{
  "num_hidden_layers": 10,
  "hidden_size": 320,
  "num_attention_heads": 4,
  "num_key_value_heads": 4,
  "head_dim": 64,
  "intermediate_size": 1280,
  "vocab_size": 11031,
  "hidden_act": "relu",
  "norm": "layernorm",
  "norm_place": "pre",
  "norm_eps": 1e-05,
  "positions": "learned",
  "qk_norm": false,
  "attn_scale": 0.125,
  "bias": "all",
  "tie_word_embeddings": true,
  "parallel_block": false,
  "init": "normal",
  "init_std_qkv": 0.0289,
  "init_std_o": 0.0359,
  "init_std_up": 0.0413,
  "init_std_down": 0.0413,
  "optimizer": "muon_hyperball",
  "learning_rate": 0.0075,
  "lr_mult_up": 0.701,
  "beta1": 0.95,
  "lr_head": 0.0049,
  "max_grad_norm": 2.0,
  "warmup_steps": 200,
  "schedule": "wsd",
  "decay_fraction": 1.0,
  "decay_shape": "linear",
  "final_lr_fraction": 0.0,
  "batch_tokens": 65536,
  "max_seq_len": 256,
  "doc_mask": false,
  "train_tokens": 540600000,
  "max_steps": 8249,
  "dataset": "wikipedia_en"
}
Each number is 500 + 50 x the weight over its row's rms, rounded and kept within 0 to 999. Layers, rows and columns count from 0. Numbers have three digits each. The size before them is the row's rms in percent of the matrix's.

# up: layer 5 MLP up, 1280x320, rms 0.0413, rows 107-153, columns 256-319
# down: layer 5 MLP down (transposed), 1280x320, rms 0.0414, rows 107-152, columns 256-319
up107 097:521463423551448548439599539526492573433538531445445513533435376566521474512550452486418550451531485479467508478518516440472580447535476457535453465485558449443527509523468486549441512538456514
down107 094:565484515557562389509583419520528557517453515558490529513497448420487493491500552366512432428409542518461478459549507442427454512507490483492428490515434451549523510479524470520430535519545498
up108 079:506489462469449462577573434480523541561490401524444472400431560498512435531516505471511459464480432529489424548547459402438512491388466545599472483456458523549494514513546478501457489504568538
down108 138:473526508529486563524397557545498517488444493463516537532460452552473536457520462472471508531497564505495524524496500592554568539485568439446558538557539522483451485483452572398557416532439487
up109 101:503515514474547516515535459452451579475532489541508549495595432476518498456445507422460501490478545523534557461615489475504504526478530474559440516533580528391515547508546504406475469446502479
down109 092:480585453425461546558462500534497452440479484517570473533376485490452424499557503551522498545484498543441455533485468505496483462486440532558551489452450454560487535397513542570520533558527565
up110 093:538506497479533447449529549459449485465492480483368538439419538467529447428586435430580420392486441486495535435452384432523529543577590500498508423472590493514458595526570455535522449483533512
down110 094:490488441463474610526581526492470511554499440496512507486455513523430580564464527435563446438524557571525445587545563550498470488534496516509524489437559470477507480536572486504475515537424651
up111 110:587462532474597515492598515503425549455451461498492519474455489624491533495474473434629498441636419541385538537571485509620511528543484476507488453474414513512455462441509515461463493467420427
down111 106:558554472451435569597514525515514506590616504511470487442468501520488512523475446511531490577442554510481585540543515492510431490612570578479501585507417515421530476537537505586505535568498477
up112 098:516474494406485563492449486507444483465464535480456408379442582536491542509487486505549561633432600450513561521509423564488516587442593469435431432513522525452451570532500532508441506512535543
down112 098:387542432592517460526503528475521428436478430454515637486513492446514348547441512479400465507403562446482454471486447452487538480528551472575435517484551521449494595487479480512591463466557522
up113 094:540487480518582403555470521484527530472532508573493542494649493502446522550504506519444550502520527491482457526497467511490583416500411569486388461452547445531466492524545454455476435588450486
down113 099:453464484467545475501512477584457536509330531509520511423546518529590433420533548565454532399503527501495544488517423543516437633465565523550479418482432575507412537566547507616589516444596454
up114 099:513471503555500506470445529512563549397479523574533464452487520558607517478498540417434440523435543532517463440514460524464566396544508493503443550483558478576537432377571514424533505460444570
down114 098:393447518554488491528449499480579448529445617552485468550489448532406435423485468465369507468572490477617529524461449553497428548522564447440516591539488499557503559477566561463460510509467477
up115 106:496463509557561505427444472454420489535566571446546567496474440554464600403459548453479608623493533459452547530517477521504494440407503522423481548475422594584569439561560484507527577515476589
down115 106:470447505468444595543503458590532533467500484504481432501484534533519389503510509506439406424536462499474502511537580514447446557528455514535538583549588473528456536442426437457450563460528495
up116 091:550521414478423535565500422540524495522449459550560468466463466517509426452589475497535547474532538508490535518528502466568428514487561459540448616400490427510543482522577494533419510536492508
down116 091:496444450535511474439574511589421479504459519484462578505473578450471526516342452468482488452447446499484560449502492521482608554488502486560574529550476435529528493474468556529554542510500546
up117 093:426450455550487517550508555532539582557463454510560437503529422425522458454445487461504475530446387586561492487492422499516488543428395514436466481518417537454423590471472411453448521429523485
down117 087:536449481518464513406519476566462481522532467483543520532475493439418551474510575503486520548562510471440543524537451585487522502474563447583493484512459539495586529499530611460539491579483483
up118 101:410494533539462581476425537462554557553477491564472531477495421596527475553417455583515497469572450458478566502455545469518416496464515437517497492451582604554528491572398596448409517475480489
down118 104:436459442583611452502569404525505547510492507487503466472514545483546559574510388502421567513479543492496459491503373546494488551525396482514472466434562467554533581520450464480560441538548513
up119 097:517592475467465537495588446480400533482520524473539496550553523520465465441435528533419441454460581596460532534491461443497495535479428411529469439452492548550430423396415580471575537598433522
down119 103:422454484555581508432496485543485444491515486545438467547414605459505517519541452458548529566530554411452491424584515464469488476477517539493497488572574558386505536558454437479610483461493612
up120 099:430529474491444497461449510543592504509480465467451491477434462542509515420455449527556479445544418449446512538550493480525537540363417557459485487437490544543438481509448504632460545560453495
down120 100:577493497525491520508417513509408579459532525527504483451579477498484578451433484513342565523508531476445507518440507535519511487535553491542433518589481477500586440487502480518494484506498466
up121 097:420537579460498424485493471510551556503517561499493434398476415469506468600530475510467582494523495522523498597517529471564518562462522473519546493573524417503465492519497448454556474493423534
down121 103:541544475487527562491544488485515557523464460501529583547543494586585433462405471425556384381568581515584480437568550513489528526532527474439431567488450519452557568538545519530507480370449571
up122 094:514510459545533458499449614511471495450586534492521483571486548369442403385488523623483389431506536599498496472474516494488596474509583507507561578485455609471393478466500429541481577475497539
down122 093:525577530476488527446513559487582480557457484440586480422557455596479505563536434549557560540474470464522529450532499446447494542414475554484400500571549433507524418518431495575465432524460556
up123 095:552624565474452517442492634437437511536496526515556545554483427518491468319580466541541561571509496510462566627513534552497547510525556518567506536515567446512549450437469602482511487466476492
down123 085:522497575477521510529582448513518457456444441418434409474579558459532414524504607560514483466528483461531493436462438464495517509534500510423535520510425448460511535500561511551447512471542480
up124 099:456555535506463472480469507517643571524470468407535502481531458467457477466409504496451486474484477537574496576448593546453552555606389570475403561425529474428462506521683568468483501508476373
down124 096:570502422560500482466425500641451509516470522574472587488488562439566486577539474452564522530539493470527431468601506546482511530527559523440523578573532561488459539508391548582449439526501488
up125 099:387453480525504525427520492414514447499426560510519504491499432425463578476462491513453470546487499482475482418533512496507473479500481508518614425513610524527477416511472573584546471438477525
down125 102:563548453501476528519470515558506500522493527459437562534562459548409529410504508478511498549551428549489582472537522533479552497549555498504433534481485467395456541606479483493554491572463534
up126 095:539469655549466566372538601529521563561454589576522482470457464516495425515561490458416476503499482520464554451565476514386439564518478549494511417487429502385502507526592466461522533531408505
down126 103:494588466477526496546480457473496527523473473522552433508504572430510552518540512627558497452519517483506443476449486480491489417502546445528478498504420543600527489546424497557517382509450584
up127 103:585521495358517521503537490474414526496502521510518496457480535528523418481450474538515514436553457457462498534422524541515581503426400376484556505488449470568559514519531473540549436533488502
down127 103:431552497529493435496465492546491483513509493526438554577477542515529514435519551543539454447519533490489558465385526510463425578484572574503467465510598518478474403502446564500481445441493508
up128 086:492504502495438455608596457463549489541522510510503597556517538500503458492502495486481498531617455589473516524501461560433560502499470546523443454493541519514472464496468575487518546517499454
down128 088:540514517477662597434532592570449492486536557511559460505449596521535550528561445571466435414446507431511547494533449571529518422469461519463489526497544497475573543547567460491426564482544469
up129 091:542559556501430455517509505559589451499481492582476496415448457473511445564523497526590545500456532515480526536527582551508553514475504565497606391500463523525550448481425486470569539516478471
down129 095:482495441439559501537518370444497555455524575486523535561557465500453558508464473462500573556527403531545465473556470443526439538545522524563505517493467492570517503548412475438428525519556516
up130 098:495577512506504468534519506545571497522566490624536506569509515465447496395497475504512415483497485536529454511546433512571476508462430549454442498425505514471436504476464474520476563559481415
down130 095:470469502521558457323506483426419462571393589477560561489530474458481470541400503568515564483507498450550516475605504497493494505442630380520531525588534511504505458470547468498580405504466548
up131 102:587430504481495618507573511527403542496560558557560614453503419448555469490505428426452435536483465486435449417550359534477478477529514532500457479462396561553506492541483486535558412542482503
down131 096:528493520434493478421476546448544437465453475345511477419463595558515571476530487554470490496506552501477563559435484527523437577532448556571496481497489433485502500494562550531475466518525473
up132 102:438509470611425591529571476498490485487424504479462560613477541506484512539489507463442499493518440501499458452449490526553480407540436461507476497509567549545497564521594563490462439433536582
down132 101:553481535509573477561518534476497587465468507498499470480481457458508447422567515499445504477561523525582418561534508473532526498458495492411530463498525469503513580469497436497459541546500472
up133 099:412524552588477509476384453478520534506467548555484608547464510433433425463454491393425469461531570576460511524578523437486459515538464468486516556524561569558504545550481554458454444548504587
down133 099:530518451550562463525479524568436425490496560479502511535553505630559587433439530554487455533427523493487487458446577509537518447410487440555481484448497567467585460561469479488590536472509418
up134 107:476515503417429546437501482543415485517509485480518492576493558553494456509546470432525499538516545399396529508468561457501488520494455600543476562432509549530467440511619523467401477576545479
down134 101:538550482564466552556560472483468507492534486625514450513519503401482547520541502534429418586580577534516463536534544541504416503527535516527515492475558509498497425455502478353534507494443419
up135 098:509525437492521559544417534474456498540539542493531476512436464458563525440477598454493479448409546421538667547566506428484581539531521576491552563326462503409438430453579540443444432575532493
down135 098:533467494522539505484478512510480478596468447516507418483553429471468475511495588543573500422473554564519419450495461536489512547515527571509603356475474453595601565549506538497503640460443600
up136 104:521454439521412451507485557550471542377469543460467511445524433496503533526547402422408465448518484501493424486492507608527525549601520492576518452514568554520525530523483468501513527466486583
down136 108:441509553519484626510436500430549440570597492462511526613565605454438453407493501482498464457409548453524525564476493440474532418416560601473507422513495528417386519412436502505549552547527439
up137 102:543557525432542398416484513578500473547582452472508464478466547572471421425557479536458496513462408496409572599551521494495556529450555581439471538457378561559463441461441533438407475458448523
down137 098:448462541429593457542516465426556546481405499508511490478430478505502423552495537587625460470562477518513453531475485471510510416497502565529499468546495440519500456495413452598551513499607416
up138 093:511513578514491460554480425521585469507534518517413604502534398563455517535474457499484431495509497518486473451391519519488457590489488551476566554418565518457550543481615409523511448515589503
down138 093:502483386446589565485506497524522509508488534549484445448446545340560512515505485649514494491474504489456588495621447445574482562486491550439521456506366435539450528424508396562486536543469495
up139 101:480573510481507624473528544472444452479481549491468553418536492474436479532449505577462447562496565444513480486577535518523540504588465533631546490578527484543468427473558511460561535422519501
down139 097:570469498523486439566468474499557503511525437515572485422407498448505543500469455636528481454577409628522424574508502430515532575399528479453503537497511601481538494489521539540479452550506443
up140 096:456503504503506519489506429370461432412455384439556539591450447511470536500547490542450545510586541497541505422473606453524503490486384508452474448568548503454569529446470480553480569501651427
down140 097:436472562507539483508452386538525515515556462461386567518448517471508549558554441473521506666512503409439484509519520513554453421541602444535455435554510462500366467474498449513485524560464597
up141 099:518503525480516430509449511462497515523482477466550474368498536470433552530546436539518408468482520449489527474568588464512471475496543408479503569498490495483503536381577460496566446514547491
down141 095:507451552581463637466535405536468493465474433558470449453497559499413469482457529501483483426460424519507432453481537558413480568557537565514459515507472430476571408516428481506477594526522515
up142 094:537489565510535570516504545567492479439533516488603440546447529540507425510530482506567517491491476470441500551472526466491400428462513536513466462517579534507537495552594538538532411560597459
down142 089:483551554493459556570529448481514595547474497520542502446448483550483514518421609422477521496482442475460466488457515544505469476561537475498517529559475436530441491418371441485496562479495590
up143 107:497555497400485450471543510578545509416506430520470435618435539460489489523520388498445471483414516478529511491512487588516469476494487463433518534547479526574493531539537509508496430559523475
down143 106:509468469496503620544529425464502489515493513532593465538473473554459526394535441466499438513554528526516605546508564547441490463442495531516526456510443462508447439452395444527507532459494490
up144 102:553478521431524490453502497457520538537495424483542573531488529530470556559657498580489475484428447539465536537489473597479497518490521512566510512448433516414525483570503430485552475492485546
down144 109:595553535495451472523446514498420549589502461525484349542496557471531542572525457531554489502458654519535581452504559480503478390518445506537533470549449423531388511464537514560517527487447509
up145 104:472513410520481487531469537559417610436496442520539476541523520543492476454601542497463423467491545440498564556502488459450499566517369481537471526511439407545499598565533504456480443538540551
down145 106:550510477452468526467552449458536387594418578559432474564485522488452601384472449497616541586418499526492469494506511492490492432568598532545438532441585501514498465395468528521544494441474482
up146 105:543517451437470521424530507525391528474505526487559537406540469551416598499565609407478576476546571533391454463526570519444515499514495495520524583468450567426579498567524452480575472468495418
down146 108:452584560504527464583560510521493501529561518465456505489410477429522471566562426502515491536494492448532414548577439430608544565552566409442498438579382504502491534541440531494506581551483527
up147 097:510576432433456561468485472557491522471376480486573600579514514472506578500532578522454422524513485502441475573526485658568598452500502530526446513419567473496607636484559519484501629449473534
down147 103:452438443559528494472503521435498510460519466561474450491495489506494521561498433530586547411510517527493531517440494475455506471529498467431533446453468525474471512361380500528487468500573464
up148 099:455535566526416529519491443563491468453588439486562497595538482469529490414496488472485478535467519458461439443488516491517531469495518493487519529495485487471473480463524540505551514562592603
down148 099:585465507489575386470520394464466487618462524584450497536494437494448419473476466503515558527451526444466555505490514469562553569494459545420543483498538502515450576573457424487432472508493566
up149 094:535502486505530476475399416620539409603411574517477521422548556452428514476510489550521466595460395437481512438493510482636484487540468409509603439527469426449455617450533570418405512500512493
down149 093:524536487529566521541512544548471472464471444530610502541524439377487496528564472475503472433528429484562419549540603456518541504495539509500474493420503488502458431533483417566529524444485567
up150 094:553568554438509547520480428597557450454456525439465480441561531503518487485470458470477529563500473560463522466520506635563449511533526468491504390526451524583641550432522475493426524446447601
down150 099:474555464455596506453489489517513440428560509535443558434441571455452542485510500401483467464506483506496558464474477510548499432540431528550506567550506481438464522468378564537561429622505421
up151 097:477493470503469450466408524610453513519566451551574554477512412460468514452513550459443457477469517582451558513451473534478457460507467540470515535613464527418490453543450539453431489550515491
down151 099:538544443371504464490492442513485516438446551543447457568554487456528581513558410502565539602456597503452526441423522491486432451445554496491523567469520502562428478548482429533561512473432512
up152 101:474486548487569509547579484480466525429484522542493530428526526541466475500515516557492539459575467483540582451446511500530563555572479587475516454478526470579496495557462475503538501449559376
down152 099:459547442570509532520534538535532445556504473532429477565407523381512563516444449524377481503419497443606443524600460432490464575466537468494513678565515505454493502460441564508530441495452579
up153 094:514564428527554528534569458539599548512509481471448514412499502433462533472528549515374499475473525449517480434521503536485447509424510522449507463459454497539456572489500547539459414517516520